config.toml
d_model = 320
n_head = 5
tie_embeddings = true
weight_decay = 0.018
Each number is 200 + 40 x the weight over its row's rms, rounded and kept within 0 to 999. Layers, rows and columns count from 0. The size before them is the row's rms in percent of the matrix's.

# down: layer 2 MLP down (transposed), 1280x320, rms 0.0598, rows 345-387, columns 0-79
# up: layer 2 MLP up, 1280x320, rms 0.127, rows 346-387, columns 0-79
down345,103,244,187,205,213,147,165,204,184,293,216,141,221,169,156,276,191,271,240,142,271,209,128,176,289,186,194,266,204,173,202,275,192,241,171,226,171,196,213,192,203,187,159,273,264,225,209,193,187,197,146,247,206,159,249,223,193,184,119,252,243,164,203,178,116,194,209,176,159,128,203,219,219,171,189,148,210,198,335,232,178
up346,104,181,195,210,272,192,179,181,256,114,183,182,212,243,168,204,223,226,198,199,183,181,197,207,218,204,189,203,269,213,200,244,251,143,138,180,175,254,167,82,177,236,208,155,238,288,196,185,261,216,171,236,256,117,204,206,190,251,215,128,129,199,165,228,227,165,202,173,220,158,188,232,210,126,151,129,185,237,248,242,248
down346,103,234,182,251,168,182,206,173,242,318,89,229,190,222,161,206,151,188,178,141,138,281,214,163,168,257,157,242,203,174,221,198,232,167,183,172,277,192,133,210,272,119,194,230,254,220,216,199,139,173,233,218,245,192,148,228,231,232,289,202,176,203,129,195,192,292,211,225,207,265,220,152,155,220,174,203,165,227,262,170,152
up347,096,210,225,188,182,198,212,265,192,232,215,222,213,208,157,237,224,233,176,237,175,186,211,191,171,243,220,173,318,244,179,209,192,265,285,201,190,145,174,137,240,160,141,206,188,252,164,197,239,220,156,164,237,116,172,274,282,221,260,238,257,198,152,150,222,202,219,128,210,177,224,200,222,169,208,243,174,214,178,174,224
down347,096,197,214,233,227,197,138,254,257,156,232,188,202,130,188,129,199,227,175,152,185,180,278,235,213,177,140,162,194,164,256,173,166,197,239,196,236,229,219,197,236,215,209,190,184,158,238,148,212,159,244,215,200,240,183,204,265,70,161,256,235,243,167,183,189,304,263,222,215,227,185,237,259,192,207,215,228,248,128,95,185
up348,104,269,211,173,187,255,221,129,183,183,179,197,269,227,294,210,242,143,233,246,157,181,154,236,207,161,183,223,201,172,225,191,178,225,225,216,202,161,183,181,135,222,259,174,115,223,233,185,192,155,192,222,166,150,191,173,243,167,181,227,182,136,168,181,209,209,162,146,105,137,181,219,202,234,199,170,282,164,250,210,187
down348,105,213,278,164,87,187,184,226,326,135,220,169,205,224,259,244,214,101,208,209,135,202,176,193,198,234,244,153,158,219,156,225,246,209,181,236,233,171,222,188,183,225,232,161,204,212,144,199,152,131,142,218,230,178,165,107,250,272,259,205,149,200,259,179,230,235,228,215,139,162,186,166,233,192,224,224,205,198,157,173,241
up349,101,173,208,226,134,155,237,211,156,221,180,235,210,190,160,199,195,193,205,246,198,185,203,213,174,253,211,168,175,176,182,192,213,209,154,264,179,231,223,164,272,230,219,160,208,141,208,118,243,278,186,165,212,167,186,242,224,142,220,288,186,287,223,161,218,210,192,191,198,284,162,145,159,202,144,219,109,212,225,212,211
down349,103,205,198,174,146,257,232,154,225,165,247,173,250,152,140,164,208,206,191,244,217,134,268,162,195,186,187,213,174,170,241,187,151,139,62,268,230,209,170,189,136,205,257,214,213,187,184,126,208,229,177,151,153,241,228,163,205,187,203,210,265,227,244,291,183,204,213,149,100,200,147,184,205,265,214,188,177,135,285,101,204
up350,098,249,201,218,246,203,227,172,236,186,184,131,260,177,163,174,196,212,176,129,196,196,165,206,258,186,177,205,288,250,167,143,210,156,183,262,200,165,196,205,237,217,152,179,283,208,224,126,142,197,189,107,267,197,182,227,174,243,182,208,173,104,296,125,216,120,264,216,261,111,179,184,215,255,228,217,129,214,156,211,186
down350,099,199,157,216,146,188,215,215,201,198,181,204,242,181,175,164,231,250,148,265,230,163,179,201,210,258,183,167,172,255,159,218,163,185,244,160,235,177,185,201,232,224,241,226,156,159,200,205,211,183,220,202,217,157,252,182,205,170,191,259,230,253,243,167,213,202,201,196,221,227,222,192,240,143,155,184,211,172,266,217,120
up351,101,186,150,237,179,280,179,310,183,160,146,186,240,247,204,204,217,195,203,156,185,205,213,143,227,245,180,150,223,294,166,147,220,154,220,215,170,171,175,256,228,230,225,189,248,272,258,225,150,208,175,208,185,218,187,230,112,172,147,167,242,192,156,182,191,240,215,199,247,203,173,207,151,222,180,259,196,154,157,188,195
down351,108,183,284,227,191,194,167,164,192,193,134,163,164,136,225,191,241,168,204,252,185,231,217,192,171,187,167,244,152,191,262,149,246,177,160,211,239,239,231,149,209,209,201,235,140,231,144,166,189,170,228,300,273,283,197,129,258,238,193,195,149,186,291,133,332,206,172,154,190,193,109,190,263,268,158,216,196,269,212,275,174
up352,100,219,147,274,201,171,151,219,160,285,177,257,206,174,154,190,256,236,128,235,175,127,299,121,151,161,197,205,155,229,151,163,172,207,223,201,221,167,184,246,110,215,157,149,117,244,182,209,214,155,220,119,200,161,176,241,243,195,203,158,162,185,266,254,148,156,190,114,214,188,176,228,130,181,216,174,229,163,183,206,160
down352,101,234,152,253,225,150,176,169,167,261,248,264,229,236,179,221,159,239,185,200,214,160,224,165,91,231,172,223,133,260,156,235,176,219,133,205,150,165,210,179,207,202,136,129,223,252,204,134,217,106,203,128,171,237,180,191,261,147,183,156,217,238,217,207,215,199,162,147,245,229,156,197,231,226,193,190,194,150,198,164,192
up353,097,175,290,223,203,168,206,245,75,244,147,197,238,121,189,54,233,225,158,188,202,219,213,245,192,226,163,208,196,220,287,151,214,217,268,230,214,76,232,212,128,195,275,178,105,218,285,246,184,142,212,212,163,233,210,198,98,249,188,214,227,185,166,214,233,235,162,215,147,177,179,88,217,207,209,140,254,194,180,208,235
down353,104,253,177,194,229,222,214,198,246,211,264,245,166,204,249,242,239,208,265,181,171,217,87,190,190,197,263,145,192,144,248,184,195,219,137,147,241,211,149,221,96,102,164,182,96,234,196,141,140,199,94,211,213,164,203,148,187,237,235,179,227,155,150,127,260,201,236,233,176,183,152,204,263,213,217,197,209,205,162,215,192
up354,098,214,143,229,167,172,188,237,214,186,230,229,253,174,198,266,153,162,231,273,163,104,310,91,201,193,168,182,196,253,226,129,205,282,166,217,220,138,179,79,208,220,186,216,186,198,248,190,210,220,179,198,280,136,206,128,233,267,206,207,212,258,218,193,121,128,168,220,224,164,226,203,186,201,174,154,246,211,161,213,194
down354,093,194,229,214,189,142,177,156,215,204,167,206,118,204,287,199,232,231,183,211,187,246,198,168,194,252,130,212,207,196,211,238,179,245,213,271,142,197,179,175,254,273,280,191,158,187,241,174,189,169,140,278,138,208,181,174,335,250,149,200,166,183,188,259,177,236,180,214,198,221,188,210,136,205,219,142,142,172,243,142,172
up355,103,216,245,224,161,174,178,151,150,203,220,316,227,249,201,210,195,231,250,207,187,227,220,225,191,231,223,173,157,172,194,188,250,132,211,191,86,264,230,242,189,227,222,160,209,305,194,200,285,160,258,229,206,134,222,291,242,206,235,218,219,183,177,184,225,134,257,212,205,137,199,206,208,153,249,151,182,137,153,192,237
down355,106,207,187,110,252,258,258,200,179,193,196,216,308,185,134,207,212,240,178,180,234,286,177,276,267,237,211,163,260,249,169,183,149,172,284,181,116,224,220,197,221,233,204,233,179,135,212,248,270,227,237,190,188,175,198,207,172,246,153,170,155,158,221,187,226,238,167,236,210,154,96,232,195,217,195,169,182,177,212,193,200
up356,096,206,146,218,229,225,227,245,213,215,195,161,146,224,175,147,183,197,233,224,220,161,198,199,190,140,241,186,252,153,191,221,186,130,153,167,235,225,211,190,171,231,255,106,226,314,235,181,171,155,231,212,185,174,189,271,202,264,188,174,192,288,190,189,162,226,207,241,203,140,157,200,138,171,173,167,226,219,222,150,202
down356,088,247,264,164,195,161,161,149,183,219,197,218,188,144,156,261,160,143,247,273,160,169,216,171,250,163,204,132,178,231,123,245,197,249,270,228,216,143,294,154,223,210,178,234,120,208,195,153,200,170,226,240,192,211,170,199,279,187,266,197,174,183,169,111,175,163,210,224,248,188,146,198,235,195,171,225,115,234,138,220,239
up357,098,209,212,170,222,127,206,214,169,155,241,176,262,206,217,197,233,115,195,101,171,164,215,198,235,164,132,230,202,210,253,187,201,173,158,223,188,220,177,291,209,254,179,228,153,242,244,181,153,228,171,144,168,208,261,199,215,193,202,204,239,177,194,240,210,272,107,186,113,177,262,209,193,189,219,220,231,233,228,164,181
down357,098,179,215,244,204,121,197,142,199,226,145,209,250,272,152,199,113,246,231,216,190,289,204,220,226,189,158,241,221,237,189,230,228,186,226,221,239,238,197,214,192,236,194,222,166,211,222,246,195,229,170,257,185,189,203,265,225,193,170,223,225,236,233,174,241,183,250,169,239,194,246,240,227,198,157,166,230,224,171,192,210
up358,099,166,197,230,205,223,216,264,204,272,208,212,267,228,228,206,241,186,263,194,216,161,191,190,165,202,234,271,217,215,198,150,210,218,211,180,208,205,193,207,230,152,190,127,165,176,183,198,163,225,184,202,179,123,240,230,178,136,196,248,192,153,210,229,239,165,209,216,152,180,197,219,297,182,239,120,184,252,272,199,133
down358,094,171,245,265,197,204,139,83,122,174,177,133,208,192,155,201,187,193,87,222,170,243,260,218,270,220,168,180,204,211,299,216,155,139,193,164,150,182,159,175,158,221,245,242,279,214,275,179,215,207,199,232,255,223,162,222,193,270,196,161,189,188,175,275,152,227,200,202,240,188,214,202,154,155,241,216,210,228,203,175,192
up359,108,212,168,233,200,166,211,189,213,196,187,163,174,196,228,131,153,145,237,224,169,221,248,193,211,206,246,203,257,205,175,176,287,126,233,266,201,192,143,224,141,226,280,221,183,180,224,226,197,168,174,193,197,232,197,287,157,181,135,241,223,216,241,233,195,188,200,220,169,144,128,164,227,188,207,156,259,235,176,198,203
down359,114,157,161,223,134,184,177,311,232,194,227,184,221,168,247,203,160,169,203,199,222,198,195,156,200,172,236,226,194,242,257,183,181,178,184,173,135,185,239,251,181,173,196,217,236,200,204,177,218,185,261,207,217,216,228,219,223,215,233,201,237,227,241,222,259,264,212,153,229,184,164,212,163,142,187,214,125,199,166,253,231
up360,099,116,151,196,242,234,217,208,221,214,251,169,250,192,286,158,249,208,121,227,125,296,224,255,239,256,193,228,258,183,145,171,277,228,184,217,194,194,259,260,191,185,188,213,263,174,257,230,178,176,224,153,274,163,233,208,139,195,148,153,235,201,218,190,224,155,212,260,128,171,199,207,209,154,149,195,185,230,181,240,168
down360,102,238,158,192,177,226,222,210,214,164,184,180,199,223,180,179,231,160,211,222,192,162,137,129,134,245,258,220,177,192,225,243,253,143,157,175,206,277,235,176,151,92,294,182,204,188,263,183,289,177,247,217,232,223,201,179,191,211,206,205,196,224,173,217,142,231,157,206,164,222,217,128,191,230,187,153,179,187,229,250,262
up361,101,223,173,162,169,160,179,115,243,201,214,192,177,206,144,226,164,151,206,199,227,183,204,185,220,153,237,140,340,253,197,110,151,147,276,258,171,231,177,182,115,158,194,216,183,131,109,201,227,207,161,238,232,172,288,209,208,282,179,253,147,261,227,205,202,248,228,132,134,239,255,146,163,221,181,199,173,187,151,126,195
down361,098,157,169,193,119,135,190,201,201,259,209,184,170,210,213,150,221,182,171,183,187,263,212,188,161,172,210,146,155,241,192,141,195,196,188,245,183,211,254,169,123,172,178,197,234,153,214,232,189,246,212,197,284,175,280,204,272,263,205,180,227,142,187,231,172,221,205,207,159,279,280,131,164,168,208,159,185,189,203,174,175
up362,097,207,198,235,194,184,266,192,150,229,113,254,132,205,249,187,143,235,175,140,243,174,230,218,160,284,221,250,197,179,211,217,122,139,220,152,197,137,82,187,214,242,146,242,166,182,226,197,259,171,217,169,198,254,160,205,186,232,222,228,201,207,179,167,255,183,225,116,211,200,204,130,210,189,225,240,214,164,241,242,164
down362,093,247,176,164,175,258,100,157,235,209,250,207,233,199,165,213,216,186,244,145,189,215,266,173,192,141,154,171,193,199,221,237,273,169,194,239,172,231,171,190,163,206,276,199,211,172,202,113,198,234,171,191,216,226,135,225,180,159,180,145,174,204,146,252,202,178,187,231,271,233,155,217,168,245,206,226,135,205,204,171,211
up363,090,222,190,151,186,226,238,210,222,188,196,163,217,235,169,185,225,245,209,254,191,255,192,213,167,143,215,200,141,220,214,235,149,171,179,203,271,246,222,200,137,219,232,241,120,207,153,213,211,187,182,141,263,236,167,228,180,119,267,284,243,122,260,172,252,162,224,194,199,250,180,190,183,231,229,242,157,170,106,181,226
down363,101,209,145,256,233,218,217,263,199,148,164,299,220,197,165,224,170,165,190,134,235,175,228,183,281,207,174,297,268,185,175,228,193,197,206,179,216,189,254,187,303,159,183,225,189,225,248,230,210,127,190,176,194,173,279,165,212,280,136,183,180,250,236,176,193,209,235,141,214,134,158,212,214,143,162,153,174,142,227,216,157
up364,102,184,209,142,202,142,246,224,167,179,219,167,200,282,226,149,228,137,220,186,226,178,164,240,234,159,162,201,214,180,227,165,132,155,194,217,167,197,220,254,208,144,155,229,120,157,241,246,204,206,265,185,126,142,273,130,228,205,214,178,222,256,234,66,208,241,129,229,107,185,181,132,192,192,224,124,230,191,159,238,226
down364,101,212,162,147,269,132,220,255,256,198,191,124,219,254,161,191,236,153,178,202,178,163,215,243,228,214,209,216,197,251,164,178,180,247,129,167,154,201,218,286,181,166,179,118,166,185,249,191,188,153,202,196,165,232,188,118,237,170,245,166,210,202,283,153,278,180,159,125,159,181,189,230,156,154,183,229,145,189,238,161,284
up365,101,169,290,155,213,143,225,218,184,148,194,215,176,213,132,224,247,162,229,260,168,191,185,174,237,218,175,238,173,247,240,100,212,178,287,187,224,207,231,190,248,309,163,235,209,202,191,197,206,269,169,220,174,190,163,203,170,154,205,299,194,215,114,207,189,183,207,166,182,177,209,131,210,181,145,240,217,176,232,216,137
down365,096,174,213,169,265,159,182,240,172,216,244,231,201,166,241,190,133,234,213,229,130,234,148,242,215,170,176,180,265,262,179,178,239,255,217,218,171,242,112,197,234,165,136,197,145,170,196,203,161,109,277,113,164,193,249,235,197,235,165,210,169,193,102,162,229,219,196,195,140,195,205,235,186,211,186,208,113,167,131,187,163
up366,099,230,184,242,170,147,207,268,178,226,211,215,226,212,212,139,169,265,145,236,202,213,231,186,167,184,223,167,180,179,225,138,187,206,256,228,156,262,210,207,213,236,137,192,282,218,174,246,218,143,246,164,235,241,199,259,143,169,202,269,161,181,157,180,238,169,187,239,184,110,125,217,167,176,210,208,124,161,206,252,166
down366,096,237,214,247,168,262,213,143,167,288,203,235,163,179,243,148,126,155,213,236,250,214,213,201,155,221,248,183,190,203,118,185,204,253,249,208,202,211,233,168,192,255,178,111,131,216,190,180,271,229,155,200,216,251,122,200,129,230,241,221,224,196,167,222,156,255,201,176,203,220,212,222,238,231,181,227,221,225,267,188,107
up367,082,231,192,218,221,175,174,233,228,188,262,261,121,205,185,141,174,224,225,186,207,168,152,210,150,173,183,198,143,153,224,187,247,113,252,190,247,244,178,178,210,202,267,195,201,175,191,149,178,233,193,179,244,171,103,195,177,161,178,215,229,220,179,182,246,236,163,157,193,247,146,191,187,224,197,186,162,193,228,227,164
down367,093,209,239,210,238,226,195,215,219,183,217,145,155,215,210,275,160,182,180,178,169,171,215,168,196,200,273,139,301,177,254,192,175,195,137,264,200,233,212,214,225,161,233,228,139,182,210,189,120,223,133,149,205,216,218,228,174,214,215,216,199,212,236,222,183,250,249,186,273,187,196,151,213,208,185,211,265,197,131,193,143
up368,098,147,88,188,215,202,222,197,233,188,77,203,194,220,137,162,250,282,236,206,191,221,246,153,222,275,241,161,177,247,155,188,168,240,191,165,305,213,184,244,285,149,177,162,272,241,164,180,186,226,248,244,229,219,170,261,192,162,178,144,186,243,276,205,165,319,255,199,186,197,243,246,245,285,216,211,233,225,173,123,201
down368,094,217,252,212,127,174,276,85,190,190,269,190,257,200,202,164,172,150,156,208,199,207,209,213,182,127,150,243,187,160,160,153,169,167,249,178,190,120,234,195,152,193,179,252,154,171,295,160,150,228,310,222,191,194,176,128,140,209,286,245,309,170,176,227,171,158,201,202,270,234,200,176,187,200,249,213,219,228,168,233,156
up369,104,231,235,167,275,191,201,173,314,249,190,243,163,241,210,173,277,234,186,275,206,181,128,157,235,219,202,219,181,187,165,94,263,190,168,210,256,207,161,199,205,159,189,136,269,180,248,217,225,244,109,298,209,175,158,192,177,163,183,220,172,248,132,229,179,113,268,114,169,155,237,203,217,161,219,280,209,231,186,216,224
down369,105,169,262,148,116,174,209,179,181,119,192,188,242,158,159,251,215,149,134,183,246,135,202,205,224,278,172,209,176,184,160,253,247,243,133,175,285,203,246,157,237,205,194,189,248,218,168,140,191,152,205,234,256,142,241,242,220,253,235,176,239,113,212,231,206,183,173,209,172,207,191,207,240,212,235,243,234,122,223,244,182
up370,101,290,186,251,255,138,215,230,225,129,212,198,142,256,219,216,178,167,293,168,214,211,189,272,208,230,105,167,232,151,192,196,203,217,162,150,163,220,212,224,264,240,194,201,188,231,179,219,221,126,158,262,184,142,178,248,251,215,234,161,200,169,249,213,282,127,244,290,217,206,264,204,182,182,175,257,187,136,224,119,171
down370,103,172,164,113,149,254,202,216,237,176,174,219,131,281,196,193,153,163,158,183,185,269,223,167,188,214,191,247,131,269,105,267,174,212,179,191,166,227,157,224,279,224,194,191,184,229,223,172,199,280,150,241,275,184,213,187,273,268,202,138,186,176,261,214,197,249,312,199,226,174,221,121,252,221,201,242,213,191,162,189,173
up371,092,192,180,208,201,140,231,286,257,280,146,216,169,234,166,245,177,206,180,292,232,192,210,165,263,187,222,160,244,194,135,198,230,239,184,222,272,178,178,224,228,212,185,91,159,237,206,242,213,188,189,219,205,217,203,259,178,212,222,143,183,160,265,199,133,181,174,150,176,222,217,174,191,217,189,207,152,211,172,188,219
down371,099,245,228,192,261,256,163,185,146,150,210,179,214,192,264,214,238,219,188,141,200,182,175,269,231,179,207,188,189,182,282,165,216,244,265,177,168,173,179,154,202,206,225,297,203,168,204,189,106,210,153,167,201,173,247,182,196,163,213,274,231,188,144,225,206,202,162,207,179,165,169,180,204,181,290,124,242,271,164,162,220
up372,098,244,257,264,137,230,141,192,221,203,166,193,217,273,198,241,141,152,188,238,222,173,262,175,159,164,211,192,211,171,196,212,199,133,277,227,223,263,186,218,199,196,188,197,174,158,234,181,190,219,235,238,155,195,186,195,264,197,146,130,197,201,216,241,245,209,157,209,134,212,177,216,139,220,212,163,178,298,152,218,196
down372,096,261,185,201,239,173,207,234,187,221,242,217,267,205,161,131,241,151,253,154,195,238,225,253,234,313,203,201,163,199,137,104,203,209,181,78,200,203,237,197,161,170,244,257,234,235,187,159,178,237,273,189,256,172,215,218,150,185,164,186,213,147,216,179,111,186,193,197,257,171,160,149,210,242,134,217,196,179,173,204,195
up373,103,239,200,192,226,170,143,198,244,136,169,265,224,224,137,241,249,245,204,197,226,225,143,233,171,160,222,134,217,175,216,220,228,196,220,265,178,232,203,246,224,244,173,239,172,191,158,237,240,171,309,180,247,272,145,185,187,251,211,248,255,213,236,215,185,232,218,250,269,199,171,157,175,247,200,195,275,185,237,180,207
down373,108,143,146,193,195,185,176,200,288,142,176,255,208,212,182,239,264,219,238,208,179,224,236,140,264,215,194,218,129,181,185,150,243,242,265,182,176,141,202,159,231,318,199,229,249,170,123,287,207,182,234,118,247,179,235,175,218,202,256,220,144,131,238,230,188,226,269,190,192,159,221,163,164,178,241,244,208,211,236,237,208
up374,096,158,197,157,220,236,183,223,149,236,194,157,268,177,222,160,133,232,234,197,188,242,180,198,224,200,213,194,176,176,223,223,266,221,261,255,166,148,195,201,262,252,250,176,148,165,193,234,224,186,197,227,256,181,213,160,225,225,249,240,191,236,244,200,165,215,122,140,150,189,165,145,155,210,171,228,149,191,229,228,216
down374,094,223,205,270,217,221,170,246,247,137,235,204,199,182,213,205,271,229,250,169,166,208,213,218,85,176,176,181,234,220,137,184,176,212,151,160,257,238,185,248,171,224,111,231,166,204,167,212,249,138,181,148,203,138,151,183,240,257,191,125,204,183,151,175,220,229,216,199,147,227,194,237,222,242,267,154,252,147,175,173,259
up375,115,219,248,217,271,154,249,193,173,216,190,278,179,200,210,227,227,194,196,232,203,225,171,135,177,225,171,217,204,157,155,261,139,249,220,187,219,202,189,202,218,171,256,222,181,205,211,201,241,210,260,114,213,281,216,234,155,244,156,155,184,204,158,125,176,195,161,203,199,173,249,288,227,246,167,258,215,96,230,178,208
down375,132,187,249,213,274,186,219,215,188,163,166,239,196,184,262,186,302,233,213,239,213,186,145,140,189,244,253,222,223,233,199,205,150,242,223,169,204,192,209,182,213,226,268,211,166,205,215,199,273,213,147,88,230,247,276,238,171,234,164,175,221,229,180,187,212,160,174,184,153,178,234,259,164,283,96,251,213,98,205,195,221
up376,104,184,111,246,273,213,163,220,165,210,191,196,170,229,198,240,197,237,297,246,226,190,240,230,220,193,198,278,239,252,180,237,214,257,259,279,164,227,251,251,159,150,123,277,195,222,173,261,121,176,226,207,261,258,168,168,238,207,229,166,182,191,150,147,210,202,144,182,306,219,214,153,202,100,190,229,167,192,222,233,207
down376,101,182,157,234,179,207,188,276,209,237,178,209,180,167,182,199,141,223,175,300,166,148,202,143,213,159,146,229,126,247,172,154,180,181,184,250,194,228,147,206,168,219,250,192,231,262,209,207,140,192,273,211,146,211,175,142,146,190,194,182,164,163,223,144,148,179,125,186,166,194,176,192,209,169,237,159,191,135,174,187,224
up377,097,239,195,212,200,211,151,258,181,199,182,190,147,182,156,249,128,175,186,169,250,216,190,144,138,152,160,222,207,194,158,166,213,268,136,192,177,213,228,236,264,250,199,183,204,162,170,169,225,202,233,156,200,166,143,173,171,170,227,221,158,316,155,227,134,248,227,139,221,220,178,196,179,162,177,178,170,184,208,174,127
down377,096,148,151,164,169,260,215,245,154,164,235,218,196,266,216,164,209,212,205,204,204,189,238,182,231,293,218,155,210,176,179,206,120,227,176,212,128,214,229,200,144,201,173,245,198,213,210,129,270,185,229,257,134,223,209,172,211,208,179,158,141,204,209,115,177,49,229,251,192,233,193,222,215,180,206,175,255,222,213,177,213
up378,096,231,239,233,270,135,198,125,257,151,182,200,238,179,231,190,251,154,144,263,200,222,204,224,221,177,129,185,191,158,172,133,174,179,133,126,223,221,177,242,184,246,164,245,208,179,247,262,201,158,153,94,235,275,176,223,167,263,194,202,187,189,152,201,136,265,163,154,178,157,289,263,193,141,187,177,225,156,184,207,167
down378,094,228,131,134,95,301,207,213,230,195,224,206,185,186,216,228,179,186,210,160,228,142,155,216,200,203,141,202,275,194,225,271,135,119,261,249,181,169,232,125,171,185,194,260,264,194,251,183,207,176,203,246,162,211,234,227,196,161,143,142,203,91,205,204,183,180,213,221,228,277,165,225,207,216,165,231,206,173,168,241,268
up379,104,210,207,198,219,224,185,228,245,159,230,175,177,245,164,133,196,188,224,183,235,258,295,136,281,180,219,228,290,214,171,207,172,267,220,137,268,231,190,234,202,200,128,261,243,140,230,252,179,214,257,222,191,202,188,175,165,164,88,170,153,248,163,243,189,194,171,183,223,203,155,245,246,299,195,191,272,182,176,209,240
down379,103,236,188,277,210,129,193,205,143,207,194,169,237,194,229,229,209,188,137,176,186,153,189,227,135,229,155,138,131,196,195,226,207,125,197,197,213,142,154,193,148,140,210,219,200,223,251,139,196,226,233,205,164,214,127,230,166,176,263,254,242,191,187,236,233,230,210,142,184,173,186,143,142,214,252,273,169,218,149,181,167
up380,097,250,231,242,210,143,174,227,148,227,198,190,176,213,162,144,160,177,213,212,237,211,240,144,222,272,232,158,265,194,180,171,193,253,119,198,188,203,171,144,245,225,119,177,236,209,176,176,147,205,258,240,214,242,217,232,190,173,209,245,223,197,183,256,159,207,262,233,148,228,234,230,257,250,168,149,221,147,255,248,160
down380,095,186,230,222,171,268,300,176,207,138,111,178,259,217,178,209,234,205,194,216,219,195,277,248,206,233,217,181,213,146,211,224,279,234,224,175,243,176,180,218,182,109,171,167,222,242,188,247,251,198,225,211,200,199,154,174,250,228,136,153,208,192,208,223,212,185,133,144,152,215,271,157,125,223,257,160,143,169,213,223,174
up381,098,224,248,173,195,237,185,159,185,172,197,213,202,172,204,152,249,202,231,225,126,202,249,293,222,225,183,167,161,160,210,142,194,172,214,138,215,235,183,213,240,216,171,240,190,259,135,222,194,240,211,245,203,131,166,188,209,223,202,226,193,242,215,214,257,136,246,137,153,191,146,121,225,229,147,210,210,159,211,222,202
down381,097,170,216,202,187,202,156,111,150,177,261,227,195,249,202,251,225,231,262,260,147,212,231,208,146,243,173,192,191,226,232,192,178,124,201,175,180,139,173,212,265,187,265,280,194,199,246,145,147,184,189,153,214,205,174,235,211,145,224,184,223,220,236,181,238,221,214,294,248,231,228,166,186,184,259,250,164,158,172,266,136
up382,102,288,244,216,135,206,220,226,225,220,218,147,208,204,115,144,238,225,185,178,293,210,188,124,172,237,275,225,210,285,153,135,219,169,209,256,143,238,259,164,189,252,241,212,109,152,94,144,219,246,230,202,269,245,198,234,171,124,208,245,229,207,179,248,205,143,240,217,235,243,152,218,173,204,162,171,222,225,270,215,166
down382,110,214,204,202,178,211,147,142,232,197,181,232,166,182,189,195,175,295,276,236,123,189,174,148,247,173,162,164,166,222,234,194,203,183,142,152,176,208,198,231,206,213,206,206,206,167,265,251,197,208,238,204,322,185,227,261,205,234,234,143,157,240,153,155,191,235,190,153,246,188,202,162,243,190,226,216,154,270,217,215,164
up383,100,162,174,206,160,113,240,213,131,221,199,207,207,175,139,174,165,205,237,234,192,153,218,177,165,132,162,194,229,198,179,243,190,252,200,192,252,206,216,244,286,88,239,209,222,194,242,300,175,230,227,161,180,106,167,176,194,164,133,205,154,226,215,159,165,158,225,197,204,209,175,248,133,195,254,140,184,152,178,204,193
down383,099,194,211,190,192,168,222,190,202,237,191,188,197,224,223,250,230,192,175,249,197,209,266,153,149,311,133,151,141,198,266,208,206,207,242,209,193,200,108,156,214,241,198,181,241,182,239,168,201,226,166,243,105,113,163,213,191,189,207,143,230,216,171,166,141,207,188,148,201,217,160,225,210,204,185,222,145,187,178,138,174
up384,104,223,221,130,148,204,186,219,184,191,265,199,197,215,212,207,203,208,191,145,189,189,169,199,177,273,241,168,181,190,218,222,137,166,197,162,160,215,293,131,187,196,188,195,214,128,267,184,216,225,220,132,221,202,172,284,196,214,118,141,244,197,226,191,198,205,226,241,248,131,130,207,240,185,260,228,297,175,204,204,171
down384,106,187,221,242,259,214,195,195,168,198,94,175,179,237,251,154,182,250,198,125,217,213,221,215,224,186,191,123,159,241,205,255,260,218,221,217,211,145,230,137,179,174,164,189,218,229,253,323,129,162,193,180,196,187,220,218,233,212,212,215,244,203,176,186,256,196,148,153,287,238,194,253,234,180,209,82,223,261,222,216,225
up385,091,252,187,242,216,174,243,235,192,207,205,243,176,131,214,222,214,153,212,164,230,225,229,150,121,225,215,184,163,217,233,195,170,193,243,202,200,212,215,194,256,204,217,260,192,192,216,256,156,161,172,196,236,209,185,214,219,165,189,149,251,194,242,254,230,173,263,221,233,235,220,183,165,212,239,180,260,242,183,221,224
down385,093,123,159,164,130,207,269,191,269,150,204,237,156,232,177,194,206,162,196,256,248,133,180,171,157,270,217,193,171,247,166,116,190,271,173,240,202,160,200,213,222,179,226,125,172,197,214,138,205,252,203,185,155,157,203,220,184,185,130,260,254,179,228,184,223,242,184,171,204,207,191,196,222,153,171,168,249,209,142,166,206
up386,100,241,149,197,219,151,246,234,311,191,129,243,190,246,202,247,297,164,217,218,241,202,221,134,186,211,220,127,212,148,267,123,188,167,237,117,180,218,183,240,232,199,208,192,147,170,192,232,208,194,216,225,183,230,197,226,204,148,231,188,195,179,222,184,232,215,198,215,231,130,253,204,216,235,214,205,167,214,211,251,188
down386,100,154,192,219,193,310,268,184,212,157,216,198,194,231,170,182,196,224,204,195,190,181,220,204,213,173,183,218,175,211,192,183,98,162,125,221,183,192,258,202,187,152,195,150,191,226,204,175,218,180,154,151,220,194,208,199,221,234,179,219,138,196,223,232,112,250,222,152,225,230,190,215,242,220,127,184,222,165,261,197,98
up387,097,267,236,147,191,189,212,188,163,277,163,225,184,211,224,170,190,139,217,260,125,179,222,272,189,218,221,191,221,201,181,147,228,262,204,233,217,174,95,254,129,117,187,152,197,190,200,158,274,125,220,188,184,231,229,190,209,203,227,249,195,196,241,254,189,273,223,160,162,193,260,212,170,145,212,158,228,232,157,182,141
down387,099,178,192,218,172,180,246,171,175,153,196,140,247,205,199,208,216,225,248,126,183,195,166,183,249,218,244,184,196,155,216,175,171,208,175,232,231,237,241,194,133,160,230,167,255,216,184,261,164,197,138,185,304,219,262,244,184,273,243,204,186,122,195,244,195,128,248,202,227,200,189,224,240,178,253,261,216,170,251,202,240